Weights of a small transformer language model: vocabulary 16384, tied embeddings.
Each number is 128 + 32 x the weight over its row's rms, rounded and kept within 0 to 255. Layers, rows and columns count from 0. Numbers have three digits each. The size before them is the row's rms in percent of the matrix's.

# o: layer 4 attention output (transposed), 960x640, rms 0.0261, rows 271-319, columns 256-383
# v: layer 4 attention value, 960x640, rms 0.021, rows 272-319, columns 256-383
# q: layer 4 attention query, 960x640, rms 0.021, rows 320-323, columns 256-383
# k: layer 4 attention key, 960x640, rms 0.021, rows 320-323, columns 256-383
o271 112:168143133143131157114148073123111118208158105157105147104150128118161131120123125132120186123108166134116149123095141147174140173099147172125139157156102125070077112115195096160143091151143153108078095116071155132171112184140135103157098114127119122066120161149152173167082079184123082134088188125151074129108127082121167158107139103089126149126088178176152114122138113113094117177145
v272 102:105151121094112109091131125129153180135144142125132118142101071175148146132109174184151124091154165171076083095152120083173137129177120104154141085113125081160084094110128136127107163090146136110136102120071149118185131123109124101114123128105132135209101163109111136198152063115112119054153055086123122143118140088176148109119161165108144131070145059102040116108118144128105098120043
o272 104:100107144174157111124123136118069131115117170113141139112159136155080194205163087122145093093107062117182089131107116111106104151114130149083119131144138096085182157200182126106127087073130117133115098156163125079091133207087154058176150134142112122035137137178100124193097146139119170150104180151146136127163156092135146180134108099156166127139152134080168116072109128089089117161160
v273 112:163118104110086160127138073127098102150091186126078169134125200154183133142097137101118100126128133146122111115142088075098142111110111213081102091190111104153135138120108078087134162137130122207099101167181136123152169088113177085097116133073072084124113162087077104131130080122095132081190146157124155155140178139082112119167129088081091138155064060165093105142154084105121142146137
o273 117:085099144095130127103130129141126061115110153129169102135223111052082115140123148108122104178132114105105118166124174149150094125152095058142109143115113188150129181136102181144143122176123057138159126092119156139129169175148118151147121137130120148141118136148165136054137141126156112086141199133157170186131125169112152071144187159163146135156156194150143132140139122104140116166112
v274 100:117108091164081114180121103159116100112099119131112089121126209131116073087125216118074132123102149114155111159105149126109147151198146107081073133096136138111111088133151132138144088115172153160150138121202107155116119150127122105137105163156123166087137134166090111147150095151165092124107091085169165188198104101098170162126137096112137148113074168116192167146115172121172146115157
o274 106:124115124140113104050137184108111115114134143174141109098078100120215103144119072161117184097176118085146120111099152092135102148099095115111142123142120145110092115124072109145139119135111167082085123094066090148150116078143173158108148125136145102115165131108112143080155121149106112164117107119133146073112143157140100078143095108082079141149115091106165140182174107162114119108150
v275 107:165153088174137113108128123072154161092097070132145140117064102139133145151098065134179106104114079179149132123150170177045140128139077130159144106143174049132114081139138058149153123125179179112179116107143157109172248164173112084136135145169140110135110116109122199133106149162130128119034083162105163103093109117103166115096175089100160146146174160095112127086114139094108114137102
o275 114:087110132137094169168146158115139117126182108176162099157105130093111114115118063136083136151139132125140149143102113108189121072123113077152156106147120184138170154134068149067155146098065129092114141124153111151119077094110150114106178099101151163201150120098117106070160113155097139155160124108070176061125136125182137140182084188123106094111111103127100192163116173081159164117107
v276 107:130134142129113108159130100122087177123071075138202095116105140089136085169112063122121121151120151122181116110103180177152132076088176104086129113104196194153095076136134160152140141138087164072121122112154137089103104170139085152138121174151160176118140103171155149138083134098175151147058119146108154113099152108133150116082068202122124127180120144106167163127129099138136112080148
o276 111:135089115128126140102145114131135116109150154113129128084072135156166068092117119151064130129123147136145143176088136075142117126149134128176114164170146118150104112124156070121117161116121126137097131127113156156151094067152110150146144118093127111127149113081155125092171109177116094113116152099176106064127129125163082133098169085088089075114147096133142148155113176144167158141140
v277 100:125141124148187109088093146106096068085107154136115162110170216101128098139079131123121072135155097148136155143071154112082142099116098108120130111113146100093087133127152110195116096106094155131172133125157115186116231046159129155113175110195146133058099125091144119178166121149133146155114136190130071122155128049124095144148125101089197138135135186170097164142119138144159136139130
o277 109:050128060139099129154173136147131126125158106204158056137090074103153108111185132084079134108105173136098105067139146106158136122098152083119141146132128170160135140063069159139160124161090121129110155118065135160171105137130128121161082165080120153179144142127148156044107122127098135056148113091083165076121105124119166127155146080131108130136142117129122166107148163109109157185100
v278 104:125134114049094103102105170151142194102080162118119148105189118102126095132119144114116138104175121145106103118140153089095136133149099131125155098116136114181088153115181177192142094120145192156110111182134101160160187077200148141111156168094078131110126106131111112156102109120092109037181116156127183145109106122118130135130173086137136113131133094179095176113089117068103158096089
o278 115:110077167115108145191087117111124108151122129171155078081154118152154130148113129122081101121119095115106098179133144106103092173125147136213141134104117151121116115137158094126062116171159118162136126128143134160082122194053105085090136122109113159135110160137093148218118130157098171188166195067105139160129134126137142159116109146168110148170126107161151097033133139098103048176150
v279 100:136182152152116119058131119116156097125090075117107179149154131154167092040126204123126128095130114165124086135077162136130127120150129137133161119107158101083113110110114123110137103176144120158095085099150126154116199115126104095195136159162152111146128093088105134110106100160115137170097151058112147062094143148129100101160105144180168151106190168127127089129090168130087123090193
o279 108:150109091155134142152143093151117199108155127090095072158048083132072137101105114139110128117159100135127113175153090129104111081143072071123119136164152133211127147144113135142162131112170117158148096107166087089098161076196149109101105123115107146115099115106129122161126106122138138108128066182137119120145116089158121135066087181157160134097138101147090146163150119140119166077127
v280 104:124114148210148112108130090135101133126116134115152192108153164168128052096126089093138182129188133188102122117142102115137138130100113175097117131155108029114139152125110074073149108157147180079103082145073130099164155174143100133123110053106052091114186152135139118162097133178095135123084136156106162076090130124107134146078148083146095121181100090171113136112155124098094064197136
o280 111:128122118055139134175148200138121168145163117118109098155166121119099126144089227149143049177094117044166183129096102116176126122130151079115119119144138144121118140127088102081169100192152057125165153140166132114112118114123170113114136119140119139233099161129108117109147098088173064097152086145115111087110111137151092137185124201135150125146211108133090137208124087193177162106136
v281 097:098112134176169133050142095140071095157131099129156083151084141119088106115129143132084112154115145109105132134158098126098123128152115159125128172141174178103130092147129147112113106166109104104125176104126126102139072150080153184082102150134162124142123206081120052083179129160122134201140178137129133091200124137152159134213148193181110113091097156161172141141096083140205094137119
o281 107:153170148125114109071166116132118121082090125179049199109123081133158156158170148174152188102145088122142151147108134210121147159167154121089122124176132092168108095118146105126136098131110150157139171131118150108132150076143059174085088138177162136081129119137131152127117140116157119115148066122128117104131092152146121116015116116123157135130093105080140090156166129153109131133158
v282 103:130103133155168105108137123110167091132145102068081088098110173119135102093102155166106198114183127210053118106098085092165116104117126163145154139167127166075182148132136195141095115123126117135133132109186128119090120210061103156164127147177147083192118171155183119146105106119179128131196157077129157128142120162046125109106092155153061188145145126135091091121161143139182100139134
o282 109:129159108125081168106182139151124154105122104046117108169117120125120136126099118112174125092154113106143069134127123140104136093101087077148125142137143081168152093176120157102161111090187130115128133147139057085094140084122117172135120110123152136088163148108151133192137158119096068111092041194172121103105105088091112128117088161132172123099173155125125103171172100182110111080150
v283 102:085138125131162124066169177136194145109148183157130131132105107084131180091195119136087108145158102136120081125135130169135129144090053135141156163120161181158121167087198127164139148161168080126111150093119134185118092087183156143049167101136105146146084138170118100139157114135108116136160111158126154029150135133184133085102139087133167110162127102152105139149126196122119091162087
o283 108:203129144148119077171105103106102138138092096122113120133142092154141116114156169144099095104084124101160135093088105093090113129140181155122121110094103098130120167157140100128080096113174118147160118150181139108112122215060152129134164129145139143096086156130102081184120154102090137213087169134112120183163111083076153110154111223151173139134119180133132118105101048050072139110082
v284 100:141056124113073133114167108153137167146120186131166108137104075076135131198110074104130143193132156120141142122178076167154121086135091130115099107108160092238134045116166109140124090115174180151150091153133141069155110113157090129100128093115071117087144093160171137177070133141132102031150150122121105158069111112134135178116132145139098194155134096146173126120177117152106108162111
o284 112:108178135172136149182092171123123129143153119170151115094183157150124077122163088142133077141092115106173146105141149129169130163122152126135140112115157108035127096100153092112121112177091167117083113162105184127156074216099147099114120112099137089200124152092095104147091109194139133185139164109127163116156123110106152121181117129139099121145126140131158180110113132110191111181131
v285 104:143139106166143145102124122166061145164106082117070128171136150082104077137119136136066128104093089120091089148116137147146105122151131160057140098117113182124117087130164139108115100170077135119147146152099117131135122146085156083190100099160102134101076154082112089119106103126138130148221164158087161178132123159063156148134113138104095092136082158124156102111133154119095073130152
o285 113:114148117098109110102138136170163112167143119123127089155127093156146099088103110089166159185185126124110139150117140146123147113147094036161086160159129110169154108079084127126161132178141077135109140086094100173096156089139124195108097122074157148151154104158125099080161117121132092115136029187128148073127107117177107115044148133126125146120085132112084165212138103190156120075155
v286 111:115120128174132140121124060099088167124169092120121148087092168123121126145138094119142089116131120203133099136128159087165118120142147179100099094131170080209151056143149148120145125090099197105159115151106140053154206126127068114136107146111120117173129123142170166139116117155111114129102148175094141136110102121099097183094111148158088125134181134130213192107084127077142137124100
o286 119:120151155105111130129154143092123141194199127127170120111151122083141073128121121169115155188109187131139134169089171128155140142112120108177121150145101131077115106125076091099127088146153121130143117119121114169144137212081080116086148117092131105160145154064134128141132093156145108110160084115143139089088162117171139176137104180110146115122129080139108164155134122160130098166153
v287 098:105089123159124147063144110186126136140145069072163104173185148169123170156133128140116160112154190129135095127111096108106130104123142162151200133125167154088135166128125133154135143109174111142112110130187116134097076104127124120161118157165123104132170132165174118126155107115180182205142150114088130091129122061098133101041084087162105101162099106130101081130135150174131145128162
o287 105:124110093113138154170162088083117162096087150080095147120095172180116173168163163130204109088111116120095136141105159152150124178151143112106123152152118089144101099184131105128107105111120138135109130110170170096094109109169167132149120135105147177134106123140113076179128130098080136111088034147120097135109145117113104093137128127062164165104167064084148111177132100108138135144112
v288 104:077140156158069139094083137120096119110171084101130112187144177123064158139152139169122132099125115157164169116104117068133136158156122058109112120154078174138142169086118143101140126177168113079159139138082132138151089151105195096188092114130126113187155176115123127120178173165162164157140116132118070082144108079117132158093130139126098059104139071119090105120134141147124111189177
o288 105:102114122115110074061120158164075112130116152085108177105165114159155202165111197142159166101165132073145125120112124174170126148062065095139147119131128122123140110130079083117166127046155092166128150161131134125146165115202119195113115127155174110112152084179126111106145153109125195121131090140136133125123135176142068083119160163074127153107109120125132087195132162088097154132129
v289 102:147136084119128136135078140111133143106159092170112105117047119053109161151152066130157055162122092148111120112170175152126115100120058073096141104097083112166109159130153094146124129084114176159150163101137094166132149138134089129114149103134097134125145168127131096133173115147085093104131150146158153158175084098144127069104135100137141149068114105155138154126134182078131120139095
o289 110:154112149173166106094115108112135125143098188130163169106162123081126115144155137169117177192191121160141129150122083065134128178119117122168108120102145127098165107102083154114142151141089120149127135152154142110147161151096127125133118183147180146112167159155066132125131156103161214126171156075104150172128101184106146141144132142110127145119092158137180112096112176074071049175067
v290 110:095113095122115116137128104115124108105061129090133168127215139129131115121099022135161113115163114066126143158148148166000105109132100116086117148100153143136056110102105135118111166158211161135185141129147090163166146054151114177110133125103164159109145152151161184105154098134074121134089141140138120164124146121156115150139169126115129117157112187123121170159136107129181134153117
o290 114:143130091109146137198118128153134144155134115147140083093073164184199125130185127135136118115106147153112114122127144085174141147143134104152166118119129134094142146045145133142164091138066154085062171131100135152130110171144146064105158104101120156191145123152151091075105100135157143108141151008068171109137140152109155162172127100128089149083134095140118147079097134147117129178140
v291 111:148145097130132110146104127182189149153083110147148168110062083119151174150183084109153194113120174044123111140175123125093125143123136076108082185158124159047066113156132067150110132142120155141136126149128072130054150124145151114073145121111142177149188135203163084136092170112114082147153084069134148231112153152098115111179079100102113138128093176124203157146126147122064055143091
o291 110:181141142124102118181125129091134145108158106161098080146189174130149080106082121169095116166173087152153158149123122069097127109163182180112113147136119163108151171076139212102103143152067146151123150152069094105075162075100136138121095093132119074130125120123095154079115114146172121155158159077135125137138109125123115152092159108183105098134086088118119102124129131163123141112088
v292 105:137120155102133146106131108184167155176111125143045142120161209121136161150114103126122082094157180082100121091121092092093134187146146190076151111180171103114148104156133210126116157039168108150134156167094119155149111123140142118080096126087115128200108150122147091155126171105113096133245102145108101147123117087139117142128090146164140114135082136106098141104165095162094131121125
o292 113:132155154108090121109100100133160119164081106125140141133142145155141146177107157103095130099128102169097100119089145163155126165109141120179145154144112117119124109136182100134116131138120174123102155134089103157090126129077079158188150091121151094037143126219060184176202141103106092120160209129128167102117103097139181118110112068098161123152167111130147091063117194093120074120043
v293 108:129156129155153140114117106102126129136192131127107091123193144155135139131149069111114112133153104180132140156117067175117133171118141126154108113120158102122130107139113094085148128158132115086160108144093174130146093203074089160188115104133077089145154116112105107102132101144102192127133111190093150158125140080180137146082137112101054114170161085117059103144123125169091099182146
o293 109:021143101068141145137130146139100177110102115091115124177141102171142133144109163083180213125093093076105131127130158135191124085111123118102103141128168098141085083157093118112128153046155067102144093116105141127167105104189154150112138132134206148191140118116125131125114172137137131082104092132123166040107103118126116146101118170099142143135210145126120090201155127099190163138151
v294 100:090120154124112154144171131105128169133183163126124172115154130156181148136146105184160169088151174115159131106151138113130128197100139100137144134112119116130089203110088115109155133105153076138089116172163091138166079073130134166165112093107118111107157110105123096149138141101103154122148110124125083130097105096182128174076107107131118150136006134143075107100173116125089157136201
o294 107:108118143083145042122097122128143083122099132110129122125136194137121140160128179069114071086129151145066121133118090145148096176168086120090121170131106142071106157132128119154136166134139160123131146108159117094128142146130187089118119118128130202114123150192134126155097144080103120133158149118113143192143202144096135090153130050159145159150184106134163090119074107130089109195162
v295 099:121084156095125108105124122107138107138134144151142120132132090157095152122085119161129105050146137164075137090121162142123155055118097120140127155044151136123118111077155188167131123103126144127153152169152071156174120081177100168095130166165105140113112121154112167123127116068130121085126165107138161062102136110054139160150141072143139099116141142197094109127154187136132117102135
o295 108:163130138120124134175116080076150136106111124168150101107120141099107143167163121142146069134084177140155075169113153073119122154185158141078133118124125131064122110148158122158140101170152140140095116100195115111142133201050178061147140111104129180114145154177132049199121116117102126103117104085093093202104142107151136140179125112127128181150183093082164148083112106155103125198158
v296 109:127079126174084159103093133109148109140180061141160032126123090160128104076107189144161132107096142176113138147113151111179131125140131163124150150133119139084125153153131128159150136145096107114133149145090142084143133154104153120165145146161177152150106151134136144070132140116153143141140164079113157163153098106135106170125139166124097112043143126108148111081100083132152162092150
o296 115:103120133113129076085139076130120072121157168178066194115102038163100193152159117144125159126163164167134106149085111154113157164126108088094144139164181075136162134114094138098162124116082101137157114137138166125148120059148141122089067127149099141128131084120177148084080155140117184086123047144084091137088120172146143166126130109104152114138172090098112135147149125141094162158138
v297 111:099145148175128134122152105139093168162059110140155088109118123064127145217164076085152146082136137092181163128194085057116145146148141168038128150205146151151188063150082165130124154124135202116172122116154124100112109123138136171029131187102123140146098090145138085189139113108140115068115131152131163193193118105124135147166101148111080125102121143145216147090091130149128127115101
o297 113:149110165142094075108122118089132097144138163189110154081155154095185058138149118165150126189122113159141119138074138132132121167111135090162154149080128153099139150102172091117114139171108147142112175135087200125092122156081110105085115085139130102104117172128110153085189193113123110203169193065136139169126120162092135084106169139144115125165114063086162145154108116123133058161090
v298 113:086109109110145106112128156108118199139081107112121126132169139103130195089116148122125108115165135120092154119156071167164118134095155079112142097154147168079087159126136213173102138156129176112142132077162068113147093203152133124178103165085128137159120125107112131148127147125098134103185074119159182143096145118167132102091110168124126157121112072133049137118177105091107158124095
o298 120:107061150147137120126139110183128119095093108096150160168092169187115141167148129117131133076067074139157103115150110107062109119120132186114147118129138075117114129190205143099121151083130097096081103109139132135110118062150097127142130132096132140072153114199128152168102133128129124108158164172140141160085140103100115136092137058158100100118158138162128120069108148107129092128152
v299 100:118113114105084131129108107139158156138121101139116095134093148040071180164124100147144106193094149106138144145158130089104121114129104116157119122158103116199122091124163139142123151124103124126181139154128158105126132048179124080096156129127195183120122084191184089171134150097140117110087107079132107181141150095147123160108111135071151154065117147157171150171121104141165142064111
o299 109:142082140210128098103131086106084081118118169178167131096146131163133123137192065141125117129086181162122118129113131114138095208122130121117147127112123128078113126081138147164085120132061155138045107152079138131103158159136126123135086126128105112126147151118105102120071155145120163134180132102124168150109118141100126095169155031123080146142106080114186171101113152096156114129094
v300 104:154052149150092128167124089065167079103124133132167131168089161210176172105116148189138118151153094172106118136054152099100125130131162160182175096115142056169111160105152158138138115118165090128134116109161115126134135131138139106200158131137059107111111079110162160084115174096174139202081181145153087104090109114049126099129168099102162111124108131101126096082147128128142111074172
o300 111:098162090088118113150148146138100147151156091099173122126085153070101098139075129106112065087098188142060093081152117087169125143183094128128081091182110140106143123166152152123120124158150148105124134101150082085132095171134159109170105117091155156127126140143137086197131055158110154092117097136119124164113121074120089141183092131130154108100097175164161167117125093090090152171082
v301 097:089094100087152151165103136110156132112172206137066145156095168138151150172093149170145140160143109103087102155143072116099094151107074154135135137135083104155124147137160102113126139030148107160117141138099087108110099098131153139134118097123123076171100117164178153108156148100127130120144079125137123175113115114172128119163122091092140098150127094117118117090127090135139116109138
o301 109:166155138182130132128131116147116134163128087142145142159205162150128187191146137107160139114081130123091156096164165137113100113142151207123130167082094098056110100160136162128108136141120156114093106109142127130135130173110144129136104084142166134128150142140094130174110141176136188104082182101154130164143143088109181126143162130101132143144136176142179093130109151058122126230077
v302 113:091128113061064125053125132130155098121121109121117102120135191119137119105134065133121100112154120097126130134146130086071110126110130130125157168142156121100080057119090173148158122073145155116152135121098097151137144047127147139121129132129164186123135151100134131117149134092151112182138144164121131209149161091142114109129138122110167158087095149167128131154162129160145119123068
o302 119:148099148200142107115127068122141146130104147142126101113078110189139161178151154091143150134092121145141112082118074120127143142101140102115149093135127120086150148099171168119096147155068146134097129096092104099137121133176129111119081105126164114128141110186118166133085163130140197118141129085097176118142082163099140161131103044164113152107130100121205093095114148064089153155068
v303 105:182140113161130116210109121125086077153104157161111123110159169123095095201088120120088136157141110069086153138153118139112168109112072173109104139142103116174184101173164090124149139161137200152133176147119108138138109059143195091050129120084099118078087135128149052095145088170152132127158110187127108133128129146146152141137148104149138114154123133138168129108097145121094146165156
o303 115:140132134108091120128056116132147147159167143179150104084205143125191112119137103155103140195166138164136162107107184144183080161149161105169139126129098162087092091073136122114142124193169158138120149114043172163151138187099095167138117076114127079121148112116106188061147131132139090150097176080135140142138154153087162103155147133145113116117059137114137168128135124138165139198114
v304 100:180127074182121125203104105178170100123172092097062129111116153137132142035130121110102203159102074113105171162086132129119115149109151180105122151122112090062069149122216119135134089076133181087165105150165111139107153169082110104173110064182135110123156170117136127125147097168149109165159098124151109192145156092079163119065086089136156148113190174164154126119156139102088136184169
o304 107:087171081102126156098153126118160145133136112161131112143110100093139129166092154111174119117093175156111124163094130153111148125176095164179102082160154136137144165128094145127153117114086107087128107114098054101092125017154186127081130165126147148142192120144156106059143098116103163092096043114094099083098112155171117156150103149085095133122102111155181076192159119182141202107092
v305 100:138112138169104157114151144158113142146179166132120178095092189136097135183213068150138152114136149111128099141136165136067114167138110138107121122140153093180133101144134073102105128122165131172147110122090109120150152090146147114150108097055020090091191118122164120115139118137099139119080135205149084199134136099122160119014157133078167165111120143178154168144110154118118112131072
o305 109:125126169066145121177109154089106124137131151163142068128170128131139102164111122104104112144123133140097161050081118102142112167139133113145127101122124111108147117114146168139085125150086114159118191115118090128128107170106153146133184141139230122146111180140065121142103113121142193171160137075114181160144139139107164158188089140110093144119067127088162172090120162087124127184055
v306 097:110133125133077153113146157134137165171096148167191066167138062132134169228147117120113097099121112089146118080171066116196141121134083151138091154116173140190153131116159085108109145086103096107146135139066116077115117144135123063112090088113129122205053176113088102121137073126170104008160106173154131179173127121180145136128131124150138090114225098141122141095123120157118173110159
o306 103:153124152154106138117079115138058070121124133170111166109222079152144141127166127111154147164098118192162155110117182162120107124129152180124127104139107078080154115151212129152116158120150148174076125101087216131128122169125074163140122101137087068130134069118092186128133209173119157176121135108154142144148097124105134069145152119125164166152096096116121065104139159152136071089071
v307 105:170146145068109117152097153106108103126154137090084124077129164146152108100138161134150156142062139100107116159103145120110112157118139057108139099172106147051086112121087049110145099162131131110117111183122131170143095137093163136105128118184144106077141168173160143091118139123107099116082130083139058135096112161068106113114154075102112139166068198152220113184160178047091105182156
o307 110:126142087114139179156170100139190162160124150089126085187121158117127109085068163138101121112139119121113119120175120107115161099137089094143143187114126135152127144096105189110130140128112160135138129132110073120168131069212151115132144163122130162125127179105128129093091073127132113160152110119161108134075163161154102108126105150154107112102109110127070127141141088158121151097111
v308 099:110124103186152156111128096133087118135121024129139156128153146126093077134156065120140176138125071201161128144100181181103136139116141098132173120122144160150121122108162185052155118177082129117100082101140164109137127163107110136158127125106101102074122115201112120162127090128107156126089149133099133039128141110107159123094145130163105081113173186144133069110165146077138137136114
o308 107:135111124115130155064181161137139083118170167115069124177103119156166114088107108102114127115104159140143068151147090156146119080080134114180136105183173145150127122114104085141163123110133082154122108156126120115150122076128139154097181142121147166146126140086137107119138082117087186109158078163114142108134144142168102162127105201107128122166121119116064141237140132165122151080143
v309 105:121166156140107112123142042086128148120120197141171126091151140115094137166180102129144176161118143149172091098137183121161130110128110031121115113137132121150095148114150096100101142198148155138114133138130136137139133142145112085127118074145069123089129155199141111137148130135128114144111112142123137153077103090197156142097206096213098135126115155121154132156172141147088084152120
o309 113:199164133118114139136135142139139133136113143104128171116113137144160120107081135139127140149169101037104163095144079120182138143081163136081144131120152125103131129139105054142125122101118125157132140181118165106109117142169122112096135167119134157139140137099086118117121057149141112180138151088115181111164166138086127123165097159075087126148112111134107165160123122091174165119184
v310 118:075111119084161145073153143094160185129115162129097116151165103097145155188134106141102117124135169127136088129188039092117123125188127180102115093079146177153099107093088206126141133178168109137085113145142143123118129033114171119118150172068089121141082172118135113173104084165105132069195155100132144192145151131143128149146109134099143155136106085119053072122140096133127114143075
o310 117:088137123141144077109102112137111078108105177142144165172115091194090157105146115098172115118128041085133142086131115124136123137078115076111150092167152085094152170143137105159156150120125120145138103137090127105182082208142154094149106095139154135124121116131141117209095195141120162168105155130129205117165149130119164110147173103156160155122193158140140135091137072138131131105109
v311 108:123178123083097130079122125152109175139050128132065133145185077095125094132079067130151114103119142124123156118158141146103123091137137129133123125136109134123142141114181092148121154162116079121143109125128145090137162087210148131092143133114137088050145085125104152138144080150055146089071065159121156121138153142173108147139090100122148120135112163153096080094106116151150169135133
o311 116:055143142141171122193112110130128044100154084150157126119089151143080136134146127111097094096097156149171129119098151109154081155179125143138095144084147134191130141063140134153100118105117134113160122135167153195145097135075117105129173174146114206118102108157143066106119119129114165085146178059109146184101088123116136126136145138148113124135156131122126128093119157182141118115091
v312 093:099128100044167155116148174080140150115160140121116082159085078149096163145107154164140129156109098111156116146187062134185109134087103169102117134103139178183136096134147103107125100186152170125048116168144091103080125082153198153152107186089144118153081123101125119100174114130163110103181095140103177181152126144173104150134126168101113103118128134165128121159118107061093145076153
o312 099:159123124165111071133090067125129093125070190138086140104169125111128176146159148114147136108094138161077142058166154141098151167161168171173136134120112063107134120163173085081082124123145115163147088107102154161129166123142125112118134097132171161073147114203112082176082159125134142136126155130111112182139096142090147122088162112102167113133120121144179054104172113103073127138096
v313 109:128135086140109122117133112118142138136159115132176102097068095140114100106167177116094110158104114120195112167114126182156107157128128062127130115130128109145111122116133076114108130190114182076155109103083159126109152219124161146183119130125110147137092163099068136127157179158131131153106134103127147129128119112137174118104175187072098087153145138129137179142122128124130143142092
o313 116:135095143126144093086154152170092095098147145100092181102120085110175101043109107153082178105141153137157141155104139086136149140096119161095136134162147146165137112117093141078127167097130094125145129127088136110155101072161087132107132139131077134179110079077152167064136127135146130152144104159146156055140165160175100148087150144094125113131097078070105169153125115094095180033155
v314 113:120096129145142147145132096175123108171148148100138134192166141111144146075134110145125120108138154157065149113159066163157116169148122189120134135058119129129132085133110182085131132134099074148097126128129106154128050152114094168136139138100151114183141156122190129160122121095153137134210148148100180056166163098178117104127124139159074109090098053142110104131101117182130089152102
o314 120:166129131112120148107107115142113164139071104087112135079150133114114132190142172118179132151126112079150123142084153175112141117198155166159105170146110117127139098163192069143112085138182107113113127119158158120143148156091135157137141129124179148049138138137102099173133136090101082088107123195141069172123088115131194126133116153087191130105179152102123063143083118166127117155142
v315 107:089124114124085128131139124168097154132085110166136172149113120126132135121114107114144141201188147095137165141109104135153134149135162078130128164162146116138098127119132157176112102119127200097172157148133116092121138144124119144083099156135179101167148126212120129127150158121131140102148082142144089154114131099140146159115112164145135125133134141145132132103153150154128172125119
o315 113:168113103186113120123107107149155132106149121116122085129104143173162120150165099120106112079091164143180121118120110096111100075034209242109127110139186145093076128143180101105122107097134159113099129160050119143126116092160119099129130080158083121101133095148101156103159114164146100154161188129149139107102152108114110085129108025097066111166142113094086141120108154103159130131164
v316 091:096163136037185151107093115079116149156133135129084103087141182082105124173151100109140047167126110101151117107187150084157154140122088116127116088105132118142146154096146067181123129121134107146182127129077115087120123098179107139126107101082126158142126159082175133153200076137171128156159045197088124157155102072186128147064186132131101165112142080151135165145139137147150153150209
o316 099:143115125180101090098092086103123107137143138159114152096147097158131166149150156105135215090110114144101129104133157145160111162127136138155135110133146121114124096149137126091156142102131112132095108105115170150128136152118136130142107143159164141104175132153102141111090125123067138119077181134120167139155120148078158159135170134102132105129113142118123072104159194059097136170073
v317 097:128111163158142091140129125092129164153138117131127163158147126138118161113145176129120135141131151109159112129126096137144093162168156086168124107165127117075127115184116080111160127086160130109109063114194132147133128205078202110120101100120143133123146091092075142097101170106151130124119075083134180103141109101094109089136096174119119111171118123081072138121105123083075141113134
o317 104:083138133116128123137134152143109089112135072092167155141105112138125092088115177125101101127163105113122123140134155152085137057096099135116121109141111164161142200179092163128103164113126047125169148126138110121124151060155151162142123080136073104158096128110175139080166110110106077158130129166173148059131148122149117116141134129140122088146106178138153151158126082204193168098134
v318 110:087180100129170157193085163128125100149096138137138122192137167129081074077130131095079111158092130109171127160099122117175141084081152047173104157143049179128169151126138118170128149139125108114137132117099194156127128180121132059133091125164179163098069185113081109112161135156157138151111154107130137108135145125141155145162145181145153108141204094105105100190121131101154124137160
o318 116:137153127133075139053093129101099111110127144140070144105108070168135131087130131091119177129129115121125173100125110176127130141064149148132118136115159083148097091123105111136124175091179151158100154118047124144200118053154126184118154178138133107118143076111178178075118092131103131080101120122110119097160112132151094120106140099121129144152071160111066115126164145135175196081157
v319 106:141155101138123143145111148130148149133114137133083128154111130140099083080117195145124143105078217165125113137117130101139155129113137115193124145103088211100156180146141112176151142155065092140130153134176148171115123107075153110159144160137111148127157139135124094128094133149130123175148207070133136051133133131133114152170086142151121121065115126105108142112130147162169140128208
o319 111:118122111140133131086122106112138081104137109152091172173076121155116165082117138123137151113182102100120090163104153113065156167150091070076100148134124108161103145107087186148112138141140103124096105141163120080181152067153144157131121145165107157107118138051189115136110140104105137079148051171129109159149151145098100105116122080122130137118132169110142095150134133161092169071136
q320 106:116145179142119120126147172078096151102145072134142174148104135206094140078080101166101139118194170106145127137072125138106138093113089166125129123165143137103132166176149158175132138079127186160186113136145128110170131116118091089119159100157152177141130148088147153141107110144134126128031098130138054125131088123121135104144078108193137128222097125165127141102131107119169159065130
k320 101:098115137137098150121121142132083150132074148109092114169112159185130099080130144138075133133173101160165131138173128172144056120131173191094111102132148128155153138127124137046142127134136113093136171163113115111162107119134118126111133117068119141121091151163118123139143113121109150126086123140137151162174174151087205052202161180097097055086116167146057122109163112113083153079083
q321 107:174131173115132082135183132159043068119105120139165150142153146064118153144158183109121132173078091117093156105161133179084134163148139071101143117127137172144081132179147145102100178076155155194093099166096094137125112180171132121140088076142143065123103146103145137090121112147163115052140125059142156159077169115150116099129191087140165111156087165134143088109169134154163133125154
k321 105:221119159106116111173118126150155094183100119159192167138118114091123134108115131129114114113041113139091215093170122145141157161174096119126125139126116108129051115120171100111081146147111135178102098166129130129121141148172145155130137072120122108141139131079053122112095180208147121112196139102194135136129146143126175172101122106151142188115153108158181095120108151107106147194112
q322 096:134143113129068143138095154143126164110081161128141109145105142156145096158201153137116133107055217120160110121126102082129124077110176122127117096139122048113136130127133156074139082164147114113157088073099202096095104081115126141145149177088166135177103145160125144063146081177137187127153102151098214073188097152107099127117136162139175175162171127115100162147133179131205125135153
k322 101:059119134143162118109175167068085095074146127090131132150099132141121144137164135166114159127110103089130103218098117127126118135142125123106133138100134133129213144141077130125166177122092079080106154105061132111045146099139124133098084172140131127094107103154170124170168069073138156162079196121069125107110107175107089159153201104152154096173095143112172145179164145138158052117159
q323 103:080084116118086124199078125075154190156082131115099067123121109142084127174143136134178086096097182110182086136111154108113150100133105100144164161113156095121175121105103158168154108151104096123135157123150162156125116080091175142165086167170156144099119125151137139109172105136169160138164146149101143136201084205106121137123115170104090129107132044134161147117098180053117145125069
k323 112:046159108113193107083078151081122110088137132146111129114142111174163107116142157151151113110161147114149077152072167144085116138056137155161115126132099125111205157147124158145137125175133078091157145084111098186064137075130140061120117165129148184112115091196196140133141079054105130150084091092095094128146082166160102151149160105113136072075100168069140152141146083112143083118148